Each number is 128 + 32 x the weight over its row's rms, rounded and kept within 0 to 255. Layers, rows and columns count from 0. The size above them is the row's rms in percent of the matrix's.

# layer 2 MLP down, 128x512, rms 0.0696, rows 0-104, columns 384-447
size [106  99  94  98  98 104  95  97 102 103  99  97  99 101 100  98 101  93  93  99 100 102  95  99  90  96 102 110 112 100 105 102  95  99 106 101  95 103 100 100  96  98  99  97 105  91 102 108 105  91 101  95  97 100  97 107  94 102 100 111 103 112  97  96 104 103 105 104  94 103 100 104 110 105  99 106 104  98  91 100 101  99  99  98 110  99 102 103  96  95 103  95 100  98  94 105  98  99 100  93 105  98 108  88  98]
[[143 140 114 140 141 103 168  43 139  69 168 109 164 137 122  99 129 103 171 129 177 133  88 143 183 145 123  78 175 139 196 147 150 134 125 163 129 128 115 170  99 141 140  36 125 129 149  81 136  96  96 149 128 174 165 199 134 198  90  83 140 105 178 109]
 [ 92 137 118 127 132 145  76 101 140 107 148 170 146 127 149 179 111 111 139 190 220 164  74 123 118 160 107 148 102 159 157 102  82 110 118 130 131 164 152 171 128 144 122 170  98 227 103 140 104 121 159 146 168 128 161 158 142 109 136 102 139  86  33  71]
 [ 85 144 103 125 122 140 112 133 123  84 120 184 228 106  92 161 103 153 112  98 136 108 161 122 114  91  88  88 124 137 124 136 130 101 115 177  89 114  56  83 106 122  75 126  82 177 177 162 131  71 124 130 118 126  76 172 117 111  91 127 155 115 118  98]
 [133 161 122 122 176 153 176 107 107 144 153 152 106 104 187 147 111  98 140 150 163 142  66 146 142 147 149 147 102 199 113 171  73 129  88 146 114 155 108 177 144  58 147 125  98  85 143 112 165 104 152  77 136 145 122 146 196 149  76 113  96 133 129 100]
 [138 146 136 122 172 145 174 108 150 125 160 156 120 161 119  98 100  90 144 186 105 159 106 115  81 169 148 123 125 123 152 117 142 174 119 134 128 146 144 142 177 173 146 125 116  90 146  84 151 149 147 168 127 177 156 126 173 122 144 169 133  96 160 189]
 [127 157  91 162 130 106 100 118 118 107 151 128 163 176  94 137 131  71 113 193 125 154 133 166 166  96 120 171 123  63 176 100 107 158 158 116  98 133 128 125  66 126 166 122 157 102 148 105 101 177 183 145 137 155 131 151 165 157  95 181 170 172 116 158]
 [131 121 147  76 122 177  72 104 130 108 123 126 150 141 155  99 127 128 127  88 137  60  75 125 147 112 135 115 135 167 151  95 136 121 120 122 127 169 153 156 205 123 124 111 148 148 141  81 131 169 177 202 123 186  78 159 117 171 154 130 127  95  98 101]
 [ 92 117 115 107  64 114 122  68 143 146 129  93  73 162  69 148 121 164 131  73 107 152 138  97  94 136 152 127 100  77 120 134 133 107  65 193  87 137 108  47 118 101 158  84 123 112 137 159 148 156 184 159 130 112 127 163 111 119 157 159  99  38 160 140]
 [140 169 147 109 154 110 146 145 169 163 159 106 162 147 134 141 120  77 148 172 117 124  62 163  68 177 171 170 143 122 122 151 107 135 158 111 158 159  86 163 138  93 124 183 125 145 176 111 166 147 141 106 117 104 119 183 128 143 102  95 111 108 127 110]
 [151 162 159 133 174  94 114 160 106 104 166 127 141 144 150 103 194 118 189 110 169 100 142 131 100 154 124 108  52 152 122 153 120 120  98  87 134  83 155  92 101 109 148 104 145 145 164 128 182 147 118 113 112 128  96  61 190 125  87 169 135 146  92 108]
 [111 162  90  97 149 160 146 150 162 155  87 137 139 159 115 131 125 133 155 120 177 128  91 164 184 147 197  67 121 122 123 141 120 116  88 161 116 135 106 130  81  73 111 118 113 178 143 113 153 118  90  96 112  94 121 100 146 148 140 117 115 206 103 115]
 [ 86 115 112  86 184  99 106 107 145 114 135 116 136 151 154 114 134 162  65 188 106 179 105 175 109 116 152 118 133 200 138 146 154 135 141 152 120 108 158  78 165 193 161 142 170 168 145 106 122 117 172 115 170 167 132 173 120  51 199 138 111 147 176 108]
 [120 157 124 134 116 151 136 129 122 118 179 167 192 163 105 139 127 146 110 118  91 171  83  91 174 194 117 133 158 179 120 199 117 139  87 106  52 133  84  84 184 112 164 109 134 154  96  88 126 188 157 151 134  79 131 145 137  99  10 138 133  99 144 127]
 [ 69 161 116 186 155 148 137 155 113 125  53  70 160 108 140 134 123 104 174 149 106 226 117 171 121 138 125 189 131  81 134 137 135 113  77 129 185 152 139 167  97 121 137 168 137 155 140 180 168  75  88 165 145 155 121  56 147 169 148 113 145 174  94  99]
 [173 104 172 138 108 145 143 129 139  89 143 107 151  90 213 131 151 121 144 152 126 126  54 118 114 141 172 106 124 138 164 125 123 144 160 102 127 101  94 138 157 160 132  64 145 156 126 122 128  90  88 130 141 174 137  95 202 150 108 121 106 112 143 126]
 [114 153 135 141 139 163 140 110 104 121 134 100 183 143  94 144 154 101 113 132 122 150 133 232 158 147 110 151 100 125 147 159 178 101 146 166 133 133 128 143 120 157  93 150 103 128 103 115  97 128  92 126 126 107 106 133 163 181 127 119  89 137  94 122]
 [ 74 152 118 153 124 225 163  81 111 164 151 115 114 106 126 101 115 120 112 208 167 114 156 102 180 100  99 138 166 111 132 133  51 113 155 143 173 178 131 149 111  65 179 100 163 157 119 136 101  86 139 156  86 134 110 158 134 156 137 101 134 164 145 121]
 [ 93 127 152  63 132  75 138  90 138 117 125 149 169 126 139  79 129 118 155 167 155 127 113 159 159 171 130 108 165  62 141 111 105  80 114 106  71 103  99 150  60  83 163  79 117  81 114  82  42 185 110 140 188 128  39  79 166 135  80 148  74 142 111 103]
 [100 100 139 143 157 107 172 198  95  76 116 158 108  84 130 115 104 145 163 215 159 114 128 134  82 141 122 111 132 117 192 175 147  96 112 132  74 138 141  98  98 171 112 148  88  92 137 171 120 108 155 155 101 151 192 113 142 153 151 123 155 109 140 147]
 [ 88 110  88 154 154 146 135 121 136 122 122 102  97  90 131  90 140 140 134 191  99 100 117 143 132 158 123 111 126 155 202 127 130 148 115 137 153 110 129 178 135 132 129 150  93 133 158  88 163  52 103  81 140  75 139 231 179 132 125 162 137 134 173 191]
 [121 148 107 167 115 111  90 111 163 141 101 123  98  63 150 115 148 158 170  74 138 132 133 189 158 135  95 128 166 172 130  92 107 118  72 145 126 125 156 139 136 194  93 160 179 118 115 147  81  99  99  63 176 122 101 132 111  95 110 137 188  99  64 120]
 [120 151 103 150 156  60 106  58 140 116 171  73 135 126 149 141 140 143 170 144 127 172 121 155 149 110 116 199 108 173 113 100  80 135 130 129 139 192 126 149 131 121 111 103 115 147 160 132 134 129 140 109 185 113 110  24  69 115  86 138 124 147 108 160]
 [ 76 136 127 140 102 100 142 134  72 120 106 103 135 114 168 139 117 126 166 134 128 105 123  92  82 102 109 160 118 114 124 145 136 138  93 113 125 143 136  70 102  80 174 146 130 158 124 147 197 123 175 127 108 164 154 104 114 111  56 174 158  86 132 150]
 [128 150 121 106 121 150  98 150 162 112 143  78 165 135 133  88 133  94  93 165 155 127 215  96 147 135 101 115 180 181 124  87 181 183 123 135 180 126 145  89 112 177 144 126 140 118 133  98 103 195 144 170 118 115 114  88 105 123  86  35 130 119 102 140]
 [153 126 117 171 119  99 128 159  79 202 126 152 121 191 137 116 108 158  63  97 104 218 175 124 123  76 123  82 122 167 116 156 123 157 136 132 122  75 119  90 140 139  90 115 127 101 148 199 163 119 125 120 155 120 164  98 126  95 110 143 131 105 177 116]
 [173 129 165 137 119  95 103 139 102 173 129 155  78 165  67 115 112 142 123 126 116 148  69 153 214 122 129 156 151 176 146 145  97 151 181 124 190 119 128  93 102 129 115 148 114 128  90 114 101 183  66 129 152 184 107  96  95 129 147 140 166  47 106 161]
 [122 107  96 114 116 113 177 206 146 151 121 110  88  77  99 108 147  83 168  78 191 114  73 163 139 138 114 100  99 206 137 201 106 109 140 154  74 134 188 128 111 119  93 101 117 108 125 109  95 156 152 144  88 198 176 148 144 137 117 138  95 141 150 131]
 [129 134 117 101  90 161 148 129 155 135 126 115 208  56 110 153 135 136 115 100 165 104 114  89  91 118 100 116 145  89 112 183 141  65 139  90 178 136 113 149  92  93 172 175 122 129 154  73 119 124 143 133  67 135 147 148 121 119  78  61 129 158  79 129]
 [184  93 164 128 139 122  97  83 113 121 124  96 117 153 166 170 140 132 175 114 116 179 132  50 128 168 119 153 108 152 170  87 168 147 133 116 174 106 173 135 104 210 122 154  90 152 135 205 104 126 131 179 152 100 125 131  92 179  81 160 167 107 146 129]
 [ 86 152 135 176  82 106 135 176 157 178 112 194 155 148  81 130 141  96  84 134 136  91 120 144 123  79 137 151  71 104 160 112 109 147 174 140 160  88  57  82  65 143 117 156 105 135 149 141 175 156 210 125 120 115  83 118 145 167 105  82  85 104 140  89]
 [130 116 127 119 183 105 112 105 107  55 120 123  17  99 142 135 140 113 172 144  32  82 160  79 189 136  78 141 118 165 129 125 187 137 105 165 163 109 194 113 131 141 167  93 133 157 101 141  80 142 114 137 125  71 220 151 184 125 139 149 116 150  98  81]
 [ 73  78 165 125 138  69  79 141  82 135 106 130 121 114  91 133 113  76 102 126 149  92  97 182 142 127 124 160 141  78 152  54 136 110  29 163 107 137  92 153 191 120 142 157 106 142  83  96 133  95 188 155 138  80 176 162 131 128 123  76 162 132 174 164]
 [186 128  94 133  99  70 119 125  68 113 128  57  67  68  97 108  91 125 118 107 103 128  51 108 108 175 104 119 116 139  96 118 131 103 100 117 142 111 118  90 145 107 123  44 103 130 125 213 148 194 145 146 119  99  89 129 130 147  96  80 111  99 190 104]
 [ 80 135 127 128 138 167  95 121 148 134 114 102  99 147 106 157  97  85  85 131  92 103 131 164 162  83 138 139 159 167  92 137 173 100 118  97 161 137 124 168 151 122 133 138  99 134  93 111 121 115 145 182 138 176 116 210 130 119 180 113 152 123 153 102]
 [199 159 115  81  96 142 136 139 170 140 104 165 128  79 135 145 154 173 146 170 120 116  85 179 120 105 153  94  97 109  70 143 153 102 104  90 161 174  87 109 112 155  88  89 162 174 197 165  76 106 125 118 129 105 106  64 207 105  96 106 142 124 110  92]
 [110 144 140 118 100 154  91 128 120 103 116 187 113 119 102  96  98 161  97 168  69 139 107  90  41 154 129 163 105  57 115 144 154 102  59 131 141 179 148  64  66  85 101 128 141 144 131 122 146 115 157 115 136 142 107  81 142 107 112 140 148 146 149 108]
 [101 145 116 151 164  99 138  83 147 142 112 131 143 115 135 126 127 148 142 155 148  81 175 153  97 112  62 143 110 102 119  83 114  71 155  80 107 111 145 150 117 159 131 162 117 197 105 143 130 177 148  30 134 122  68 185 129 121 139 123 112  77  74 143]
 [169 146 140 164 181 119 156  87 139 154 101 125 197 142 165  90 136 140 130 139 105 140 123 129 112  80 139  97 117 141 111 151 139  95 195 119  78 157 117 126 127 130 153  83 134  64 145 125  51  63 135 132 201 123  90 117 145 121 226 104 102 143 175 148]
 [103 109 132 125 172 159 164  88 175  99 156  96  96 153 163 152 146 122 144 123 121  81 102  39 190 100  98  75 133 117  80 123 128  82 106 117 137  80 119 130 112  75 111 184 182 186 127 140 119 109 103 111  89 126 102 106 166 139  69  84 131 110 108 117]
 [120 106 121 135 181 103  83 110  91 138 138 158 160 130 115 165 155  76 156  97 119 133 187 130 166 105  80 106 133  57 156 125  92 135 105 137 120 143 107 136 177 152 126 164 165 124 125 106 114  87 168 110  91 141 135  92 106 166 121 148  94 186 128 167]
 [125  62  82 102 126 115 138 129 182 193 122 157 119 118 116 137 142 152 101  95 113 145 104  98 155 168 146 131 115 115  78 151 111 164  81 139  58 159 147 165 128 183 139 103 137  98 161  93 126 116 114 143 130 178 125 110 149  84 118 115 172 132 158  86]
 [105 116 144  94 116  97 121 171  91 171 127  63 145 125  91 130 126 115 136 166  86 132 130 140  82 115 128 129 154  80  80  81 112 103 124 124 166 104 128 104  94 174 122 157 150 189 128 129  56 132 153 150 101 117 183 137  51 117  95 148  76 124 179 119]
 [147 134 112 136 123  95 168 136  69 111  38 156 114 138  95 120 103 200 152 103 101 104  65 145  92 128 125 167 176  60 103 133 142 161 150 195 129 150 159 110 120 130 128 115 197 170 187 136 123 100 184 110 124 128  78 141  89 142 158 101  91 183 123  91]
 [105  65 178 106 159  99 133 171 111  87 118 114 165 135  74 188  88 137 110 124 172 117 139  66 184 130 117 115 128  61  96 161 117 146 131 163 132 141 164 118 130 134 131 133 143 108 132 165 135 146 152 150 137 120 141 134  88 137 107 159 137 116 201 169]
 [133  84  79 131 120 202 165 169  90 128 128 168 146  95 162 161 101  95 147 134  75 164 156  95 113 140 130 164  58 121 129 128 132 117 142 148 201 129 146 122 175 120 141  97 156 160  96 150 125 135  80 113 144 151  81  72 159 218 116  77 111 106 114 103]
 [ 74 102 159 162 161 161 119  62 143 129 143 161 140 128  94 164  89 125 117 137 132 171 178 145 114 115 142 172 121 131 121 142 144 109  79 179 192  97 144 166 146 179  94 152 154 179 125 192 111 161 115 107 150 173 105 123 160 129 151 105 161 185 148  83]
 [140 154 115  67 133 144 162 125 102 206 131  75 144 147  55 119 138 103 156 117  97  79 147  63 100  94  86 123  77 202 211  99 104 149 141 176  95 151 121 197 145  68  86 189 107 120 127 110 150 110  92 129 144  74 114 102  60 156 143 139  96 113 165 137]
 [140 145 153 109 136 127 107 111 149  61 113 149 143 104  93 126 128 107 149 115 162 125 104 156  85 137  64 109  85 234  70 113 120  96 165 140  95 194 124 102 164  96  97 122 140 158 142 170 177  81 169 168 107 106 127 114 139 129 122 119  87  75 121 107]
 [121 117 144 130 148 149 133 110 135 135 112 137 106 135  77 117 108 185  86  92 107 147  99 115 161 107 147 152 154 171 105 181 154  98 190 136 104 106 124  88 119  79 140 121 143 167 135 142 203 122  79 184 126 110 118 101 135 143 115 101 126 159 125  97]
 [145  77  93  91 129 200 111 182 111 118 132 100  16 130 159 128  94 129  68 135  96 166  77 110 115  87  98 170 172 137 108 137 148 127 143 110 181  79  83 138 121  56  48 154 127 162 127  98 176 112 111 128 172 162 175 140 165 156 120 122 112  98 124 186]
 [120 123  98 138  95 160 145 141  82 118 103 120  93 152 199 135 109 169 168 167  74 180 114 117 100 117  74 139 109  71 113  87 169 155  92 110 117 132 151  99 119 126  82 116 105 113 152 185 161 101 132 155 133 136 210  86 165 158 113 143 140 159 165 133]
 [162 156 156 104 124 165 138 139 134 170 131 137  47 130 107 128  96 113 149 114 110 127 131 152 159 130  92 143 172 121 142 130  76 152 114 168 155 181 115 220 155 131 148 106 128 158 134 173  82  80 102 148 132 211 108 166 182 198 176 153 127 148  99 108]
 [102 115 120 109 195 152  99 143 131 132  97 142  34 146 119 137 151 133 117 157 224 108  92 124  93 118 119  50 146  77 118 186 123 113  81 125 130 124 139 156  94 149 119 173 114 115 130 135 159  92 183 160 142 149 165  85 165 133 145  80 126 157 145 131]
 [147 115 105 125  86  46 171 178 149 137 103 124 149 157  80 130 116 132  96 174 135 112 131 153 120  90 164 125 172 110 158 155  78 141 108 134 104 117 152  93 182 126 185 101 113 139 122  81 145 103 107 120 105 145 155 154  94 137 100  77 170  80 143 166]
 [155 211  70 131 112 190  97 139 127 159 119 102 135  52 131 165 140 181 144  71 110  96 154 130  81 112 142 153  90 139 107  59 133 111 165  98 106  92 127 161 119 113  79 110 159 176 160 125  98  56  97 107 125 112 157  77 134 143 142 142  34 105 189 122]
 [187 147  93 165 145  89 132 148 102 122 124 140 141 140  51 143 160  96 109 118 148 150 148 121 132 178 132 100 104 102 140 197 120 142 127 136 101 165 117 153 166 100 134 145 154  57 114 137 166 146 159 203 197 112 132 140 117 190 100 167  98 151 188 143]
 [104 142 173 115 109  94 169 101 107 147 149 188 134 105 148 129 137  93  74 156 116 101 168 138 141  62 114  87 149 205 154 144  88 139 153 108 117 108 107 115 140 118 122 108 169 111 113 167 126 191 183 123 122  93 163 198 153 115  68 109  91 180  93  84]
 [114 135 123 125 134 125  82 151 182  60 149 131 172 134  97 117 112 119 130 123 137  32 215 113 127 141 112 154 105 171 117 148 149 110 152 142  85  95  83 115 147  53  95 113 138 106 151 110 196 104 125  58 138 108 118 108 153 104 111 128 137  71  89 174]
 [111 115 168 105  76 194 132 132 114  98 121 176  99 153 169 108 119 120 110 132 123  68 122 124 143 142 148 154 132 126  88 108 101 122 104 119  73  81 123 117  61 117 143 127 125 101 177 139 163 137 118 134  99 179 127 160  88 138 103 149  98   0 137 112]
 [104 116 153 126  87 144 134 143 134  88 131 107 127  79 151 109 112 122 126 146 151 131  90 115  77 149  91 160 143 218 138 175 154  88 157 170 154 148 136  63  90 137 136 133 138  87 122 101 125 136 143  86 124 121 175 104 152 155  67  97 118 115  70 140]
 [145 100 153  77 134 176 129 139 152 111 154 147 132  89 109  99 117 128 112 137 177 138 201 199 193  83 102 163 115 164 165  96 209 140 154 159 205 104 163 116 132  92 187 159 139 125 175 147 135  51 146 139 136 162 155 190 181 155 180 126 187 129 168 151]
 [123 124 118 134 129  63 127 152  94 104 155 125 195 112 105 111 134 146 127 156 112  95 134 178 138 188 149 107 115 109 145 107 132 111 175 119 119 128 142 153 102 106 111  94 148  64 169 119  90 132 144 125 144 121 135 132 116 154 174 100 124 173 164 160]
 [167 125 156 104 113 145 131 129 121 188 137 149  79  77  73 114 127 113 184  95 181  89 114 110 116 106 124 109 179 122  93 141 155  54 133  95 131  71 103 178 209  72 143 155 120 119 123 127 185 149 160 141 118 112 174 118 175 124 113 165 116 134 137 118]
 [136  92 111 124 120 131 108 108  90  80 205 136  38 128 158 137 133 149 179 119  98 188 116 107 177  68 137 116  90 114 160 132 146 141 111 127 128 130 156  81 112 100 152 124 124  45 123  98 135  87  75 115 177  86 114 105 141 154 124  98 178 162  84  93]
 [157 112 161 161 146 110 110 115 137 105 142 120 154 162 129 115 157 130 150  98 131 142 144 124  99 129 162  91 165 163 151 113 150 104 183 163  88 140  60 135  96 104  72 100 144  90 138 126  97 156  89 102  79 160  95 124 145 107 148 125  86 130 207 161]
 [132 100  97 110 200 105  84 141 103 103 118 181 105 108 111 143 163 164 128 130  71 152 116 118  81 112 174  87 178 158 141 152 112 127 128  99  90  84  93 124 139 114 119 111 141 132 141 157 176 126 104  81 141 153 151 164 113  82 141 149 129  47 108 114]
 [109 137 150 151  77  69  75 159 110 114 124 120 109 120 131 119 127 102 112 139 115 120 164 133 139 102 154  65 127  91 145  85 126 134 130 134 166 136 183 101 170 156 131  84  67 225 137 164  89 150 134 131 152  68 133 134  86 164 145 143  81 111 122 138]
 [ 89 122 157  98 118 120 115 152 116 164  52 172 118  96 124 130 159  84  85  79 150 102 164 113 111 107  95 170 130 116 128 152 135 143 164 144  82 101  80 135 193 106 133 136 140 155 113 110 177  97 150 142 134 137  78 138 135 117 130  95 141 100 195  65]
 [167 153  96 137 145 121 115 113 160 193 143 152 117 142 102 111 144 126 114 163 121 152 164 157 162 171 141  82 188 130 182 109 117 139 101 107  66 150 128 177  46 123 113 105 117 104 140  99 112 122 143 193 182  68 129 157  87  97 112  92 153 113 123 150]
 [129  87 131 129 146 156 139 192 146 227 101 156 161 142 112 112 133 111  98 183 130 121 167 120 128 108 105 201 119 208 182 169 128 145 127 208  90 115  81 130 140 108  61 128 118  98 118 102 161 101 127 154 177 189 172 172  89 111 147 168 127 152 140 117]
 [ 95 141 143  58 158 129 118 100 140 159 165 100 109 139 164 112 130  83 141 125  94 148 145 125 148 166 136 129 178 152 110  86 195 145  61  67 140 128  61 160 143 155 102 129 162 142 184 132 149 239 189 172 112  83 128 159 128 138 133 156 114 121 149 131]
 [106 130 129 152 138 132  87 110 135  91 145  78  94  94  98 132 128 103  71 182  81 106  96  96  95  77 115  78 167 104  74 140 139 170 121  88 125 139 141  78 100  99 107 164  58 155 118 133 160  92 154  40 107 155  51 116  94  82 133 136 127  99  65 147]
 [111 106  68 128 117 131 157 142 116 129 152 102 142 104  89 124 177 139  79  84 119 173 106 179 121 149  89 130 144 113 119 115  97  86  46 103 144 184 178 154 113  79 113 130 138 156 148 154 120  60 126 133 144 166 111 183 108 119 152 108  97  80 213 149]
 [122 128 127 160 119 152 129 109 168 115 137 104  91  81 104  93 172 133 125 105 132  81 146 110 134 100 173 119 119  29 114 110 176 164 110 122 121 152 198  40 155  96  96 117 120 186 140  83  81 123 112 166 151 130 173 126 155  32 115 107 154 119 107 123]
 [163 145 159 127 187 106 134 186 138 100 134 135 154 117 136 123 161 100 141 162 109 134 115 169 156  89  78 150 139 121 109  66 131 163 119 156 132 123 104 107 159 201 156 100 108 140 109 206  88 152 143 155 190 180 180 125 145 171 177 117 116  85 112 125]
 [110 146 129 100 126 121 159 128 162 110 108 131 111 139  66  92  92 115 104 145 131 121  88 128 128 202 109 161 120 213 114 189 157 148 112 121 127 194 136 114 126 135 127 114 128  75 163 150 112 126 201 109 151 121  93 125 213 174 161  89 123 126 145  88]
 [ 85 121 166 100 165 119 177 136 120 153 140 111 124 112 144  66 150 130 124 138 135 107 128 124 191 106 189 141 167 135 134 180 170  81 130  91 119 230 106 144 168 174 184 112 154 152 133 137 128  72 172 144 126  88 124 224 154 102 112 127 117 116  97 152]
 [175 124 130 132 159 111 145  78 133 122 137 164 141 183  88 168 158 129 139 160 152 121 145  74 133 171 149 138 177 125  95 118  77 170 106  58 127 101  96 160 127 198 100  94 110 126 142  85 151 149 101 178  96 111  53  77  98 113 129 118 135 115  98 105]
 [130 120 177  98 124 137 171  81 163  90 102 107 147 114 117 128 122 102 101 164 130  32  91 142 132 122 131 160 119 152 141 135 144  85 118 162 145 131 153 144 119  99 130 109 152  62 148 113  60  70 112  92 111  98 139  86  79 143 100 120 146 151  95 146]
 [188 195  76 113 158 140 212 143  74 144 124 151 149 159 143 188  94 105  72 132  21 173 135 114 193 162  84 151  80 163 105 135 112 166 134 178  99 155 148 150 105 112 110 143 100 123  82 118 106 132 129  94 130 154 127 162 134 114 141 103 166 154 177 117]
 [ 91 164 121 154  99 150 165 168  92 141  78  92 182 114 127 100 107 173 103  86 111 122 101 123 136  52 142  68 132 186  92 141 105 120 128 149 141 113 112  75 123 155 146 117 194  74 139 100 125  75 161 143 131 127 128 166 201 141 156 118 125 182  66 146]
 [135 112 163 103 102 122 124 172 160 194 123 118 127 111 128 147 107 113 106 179 160 161  95 163 107 101 133  67 112 176 123  81 137  72 186 117 148 110 139 112 171 117 150 114  89 173 149 136 127 118 118 108 143 123 128 127 143 144 149 137 121 118 111 115]
 [141 148 117 120  58 154 138 122  73 180 122  89 197 168 132 103 144 128 131 138 154 125 106  83 122 123 110 133  75 148 112 196 126 123  86 107 114  99 123 111 114 124 113 160 134 108  93 142 160 163  90 125 132  92  78 116  79 149 146 118 120  98 109 114]
 [109 107 142  99 138 166 137 188 157  97 111  89 148 125 144 138 127 130 197 157 160 128 107 165 189 158 148  88 187 166 133 206 125 137 163 138 141 152 132 142 131  94 110 118 134 132  94  92  96 147 127 138 152 173  80 137  71 121 158  91 132 166 188 151]
 [177 124 118  92 144 168 162  94 134 130 108 124 166  95 135 106 155 109 177  41 137 167 100 142 148 181  85 133  93 141 139 153 153  97 122 145 178 116 131 122  90 130  76  94 114 142  95 117 164  96 107 125  83  95  61 126 126 100  73 114 169  97  71 119]
 [146 154 160 172 188 100 123 168 166 113 197 113 123 187 112 116  94  97 116 126 173  82  78 155  98 116 129 125 157 123 153 113 142 114 164 136 146 130 129 178 113 188 165 114 142 113 110  92 184 150 142 129 140 171 188 155 164 180  98 102  97 117 172 176]
 [132 150 103 128 108 128  96 164 132 141  81 161 107 119 123 147 127 147  94 142 132 164 141 165 152  71 125  93 107  89 114 115  90 108 138 184 129 205 116 119 111  81  98 165 140 127 106 108 148 140  85 167 168 112 138 108 109 113 102 147  76  99 149 157]
 [121  81 149 148 117 161 160 124 124 129 151  78 109 124 156  91 132  90  66 152 181 125  96 157 170 214  77 144  61 139 169 131 191 105 159 118 162 129 102  66 184 140 109  64 101  96 140 144 142 181 139 131 131 134 145 138 114 161  97 201 142 106  75 137]
 [ 81 104 111  92 110 142 178 167 148  96 136 145 168 120 104 114 141 153 181 120 100 114 115 128 187 144 169  84 126 113  77 115 157  83 111 127 134 136 183 170 103  81 176 176 156 149 138 128 121 120 119 125 100 127 118 106 131 148 128 161 139  45  97 137]
 [ 98 116 120 113 146 130 181 117 113 130 126 146 158  92 138 128 174  99 122 188  87 105 113 180 120 146 136 106 125 157 121 122 129 148 140  69 128 176 165 130  69  71 217 184 123 156 133 103 123 102 143 152 101 128 100  93 135 141 120 126 108 133 119 135]
 [183 105 124 119 111 152 148  96 114 150 144  99 155 152 131 168 137  85  77 138 124 132 138  70  64 178 115 100  90 101 110 101  97 150 114 112 108 111 151 133  90 165  75 154  84 210 133 161 100 105 138 124 114 129 156 147  78 193 142 107 139 149 197 137]
 [ 66  44  91 161 125 122 130  92  87 152 117 114 121 140 121 164 139  63 129 156  82 115  86 184 111 188  96 135 164 104 155 208 105 119 144 115 101 109  71 137 119 149 106 158 125 128 114 136 126 152 141  95 130 134 131 124 118 174 166 115 121 161 126 110]
 [ 62 124 109  96 142 210 182  90  84 112  74 102 126 183 131 121 102 193 192  81  95 169  86 135 190 167 116 152 118 121 134  72  83 123 154  93 141  33 139 141 108 106  96 113 150 109 108  89 104 158  68 153  70 144  94  55 137 154 154 108 158 167 118 145]
 [ 88 103 144 179 165  99 102 167 120 171 132 152 177 126 163 154 135 117 148  93 181 108 174 149 138 111 100 131 136  30 121 125 120 104 138 111  85  63 152 122  86 125 132 179 112 178 156  70 165  70 120 155 124 134 152 120 136  75 127 113 143 138 140  99]
 [ 49 168 121 133 120 117  96  82 164  85 198 135 128 145 146 144 109 141 115 146 129 127  87 138 130 187 133 130 134 107  94 152 169 144 141 139 153 180  96 107 143 186 135 165 136 101 129 161  89  82 174 148 166 103  93 122 112 201 187 175 201 115 114 130]
 [ 68 102 106 146 158 115 141  66 151 154 107  88  71 152 106 125 132 170  97 131 131 106  95 160 131 116 157 135 136 144 127  71 100 106 109 103 132 127 142 162 110 102  89 189 180 177  79 172 132 128 116 162 123 126  33  75 128 186 132 121  85  86 156 138]
 [156 151 142 123 138 143 146 125 135 121 138 136 164 161 116 125 133 159 138 110 167 114 178 120 128  92  56 193 157  90  93 116  97 141  97  38  93 172 168  94 157 128 151 143  97 159 150  74 118  73 108 110 148 114  77 220 148 129 178 155  37  83 141 138]
 [ 96  85  78 102 122  87 103 151 119 117  62  57 149 116 109 112 143 166 105 151  46 118  97 117 185 138 162 131 130  85 114 132 130 144  94 113 159 175 132 198 124 109 191  86  41 119 146 157 129 174 150 131 159 156 127  89 157 112 206 115 110 134 141 155]
 [136 142 101 133 111 163  86  69 156 156  80  93 136 154 189 100  95 147 109 114 193 169 184  88  91 163  95 189 122 130  80 120 182 119  78 111  65 221 142 119 126 157 132 144 164 161  86  99  56 180 161 153 133  85 103  47 160 181 120 117 104  93  30  93]
 [150 145 113 104 100 117 114 162 158 165  71 113  95 133 117 102 133 141 135 114  88  77 129  93 107 123 130 173 129 108  80 115 132 151 116 109 154 122 116 101 116 146 117 154 122 215 161  91  68 192 122 103 123 101 124 121 163  97 185 126  89 123  64 134]
 [ 73 168 118 127 117 121 127  17 158 134 128 145  98 136  87 137 153 139 146 162  99 131 140 130 105 131 150 111  99 140  28 135  89 101 149 188 107 107 117 134  77 172 116 188 101 156  82 144 137 113 122 126  90 104 132 116 128 111 134 122 184 104 119 112]
 [166 104 106 127 124 120 142  79 145 161 105 157 138 163  86 132  98 191 173 135 122 130 163 131 110 156 175  72 109 133 125 203 145 114 160 109 120  73 167 210 221 123 123 105 166 139 105 102  90 110 169 107  69 179 118 133 133  91 166 119 119 162 156 157]
 [110  90  92 138  75 136 155 114  93 136 132 117 121 140 101  55  93  81 109 168 128 116 150 130  91 162 135  65 155 163 140 125  64  90  63 154 158 138 155 124  66  49 108 122 190 153 126 143 100 151 102 119 125 136 145  71  87 159  91  84  91 154  83 151]
 [150 163 169 111  94 144 144 134  80 203 127  63 121 128 172 155 107 116 140 121 152 126 204  61 126 133 109 126 107  97  96 184 135  56 116 130 159  57 113 195 149 124 104 147 146 164 133 121  99 155 174 183 144 109 158  26 115 101 106  90 137 104  79 140]
 [146 103 121  73 122 129 123  92  66 154  73 147 112  95  65 142 149 114 115 113 127 124 197  80 157 155 117 114 166 166 115 135 143 137  97  83 142 153 111 140  89 178  79 122  97  72  86  84 105 101  69  98 130 157  41  59 198 110  92 124 140 157 130 115]]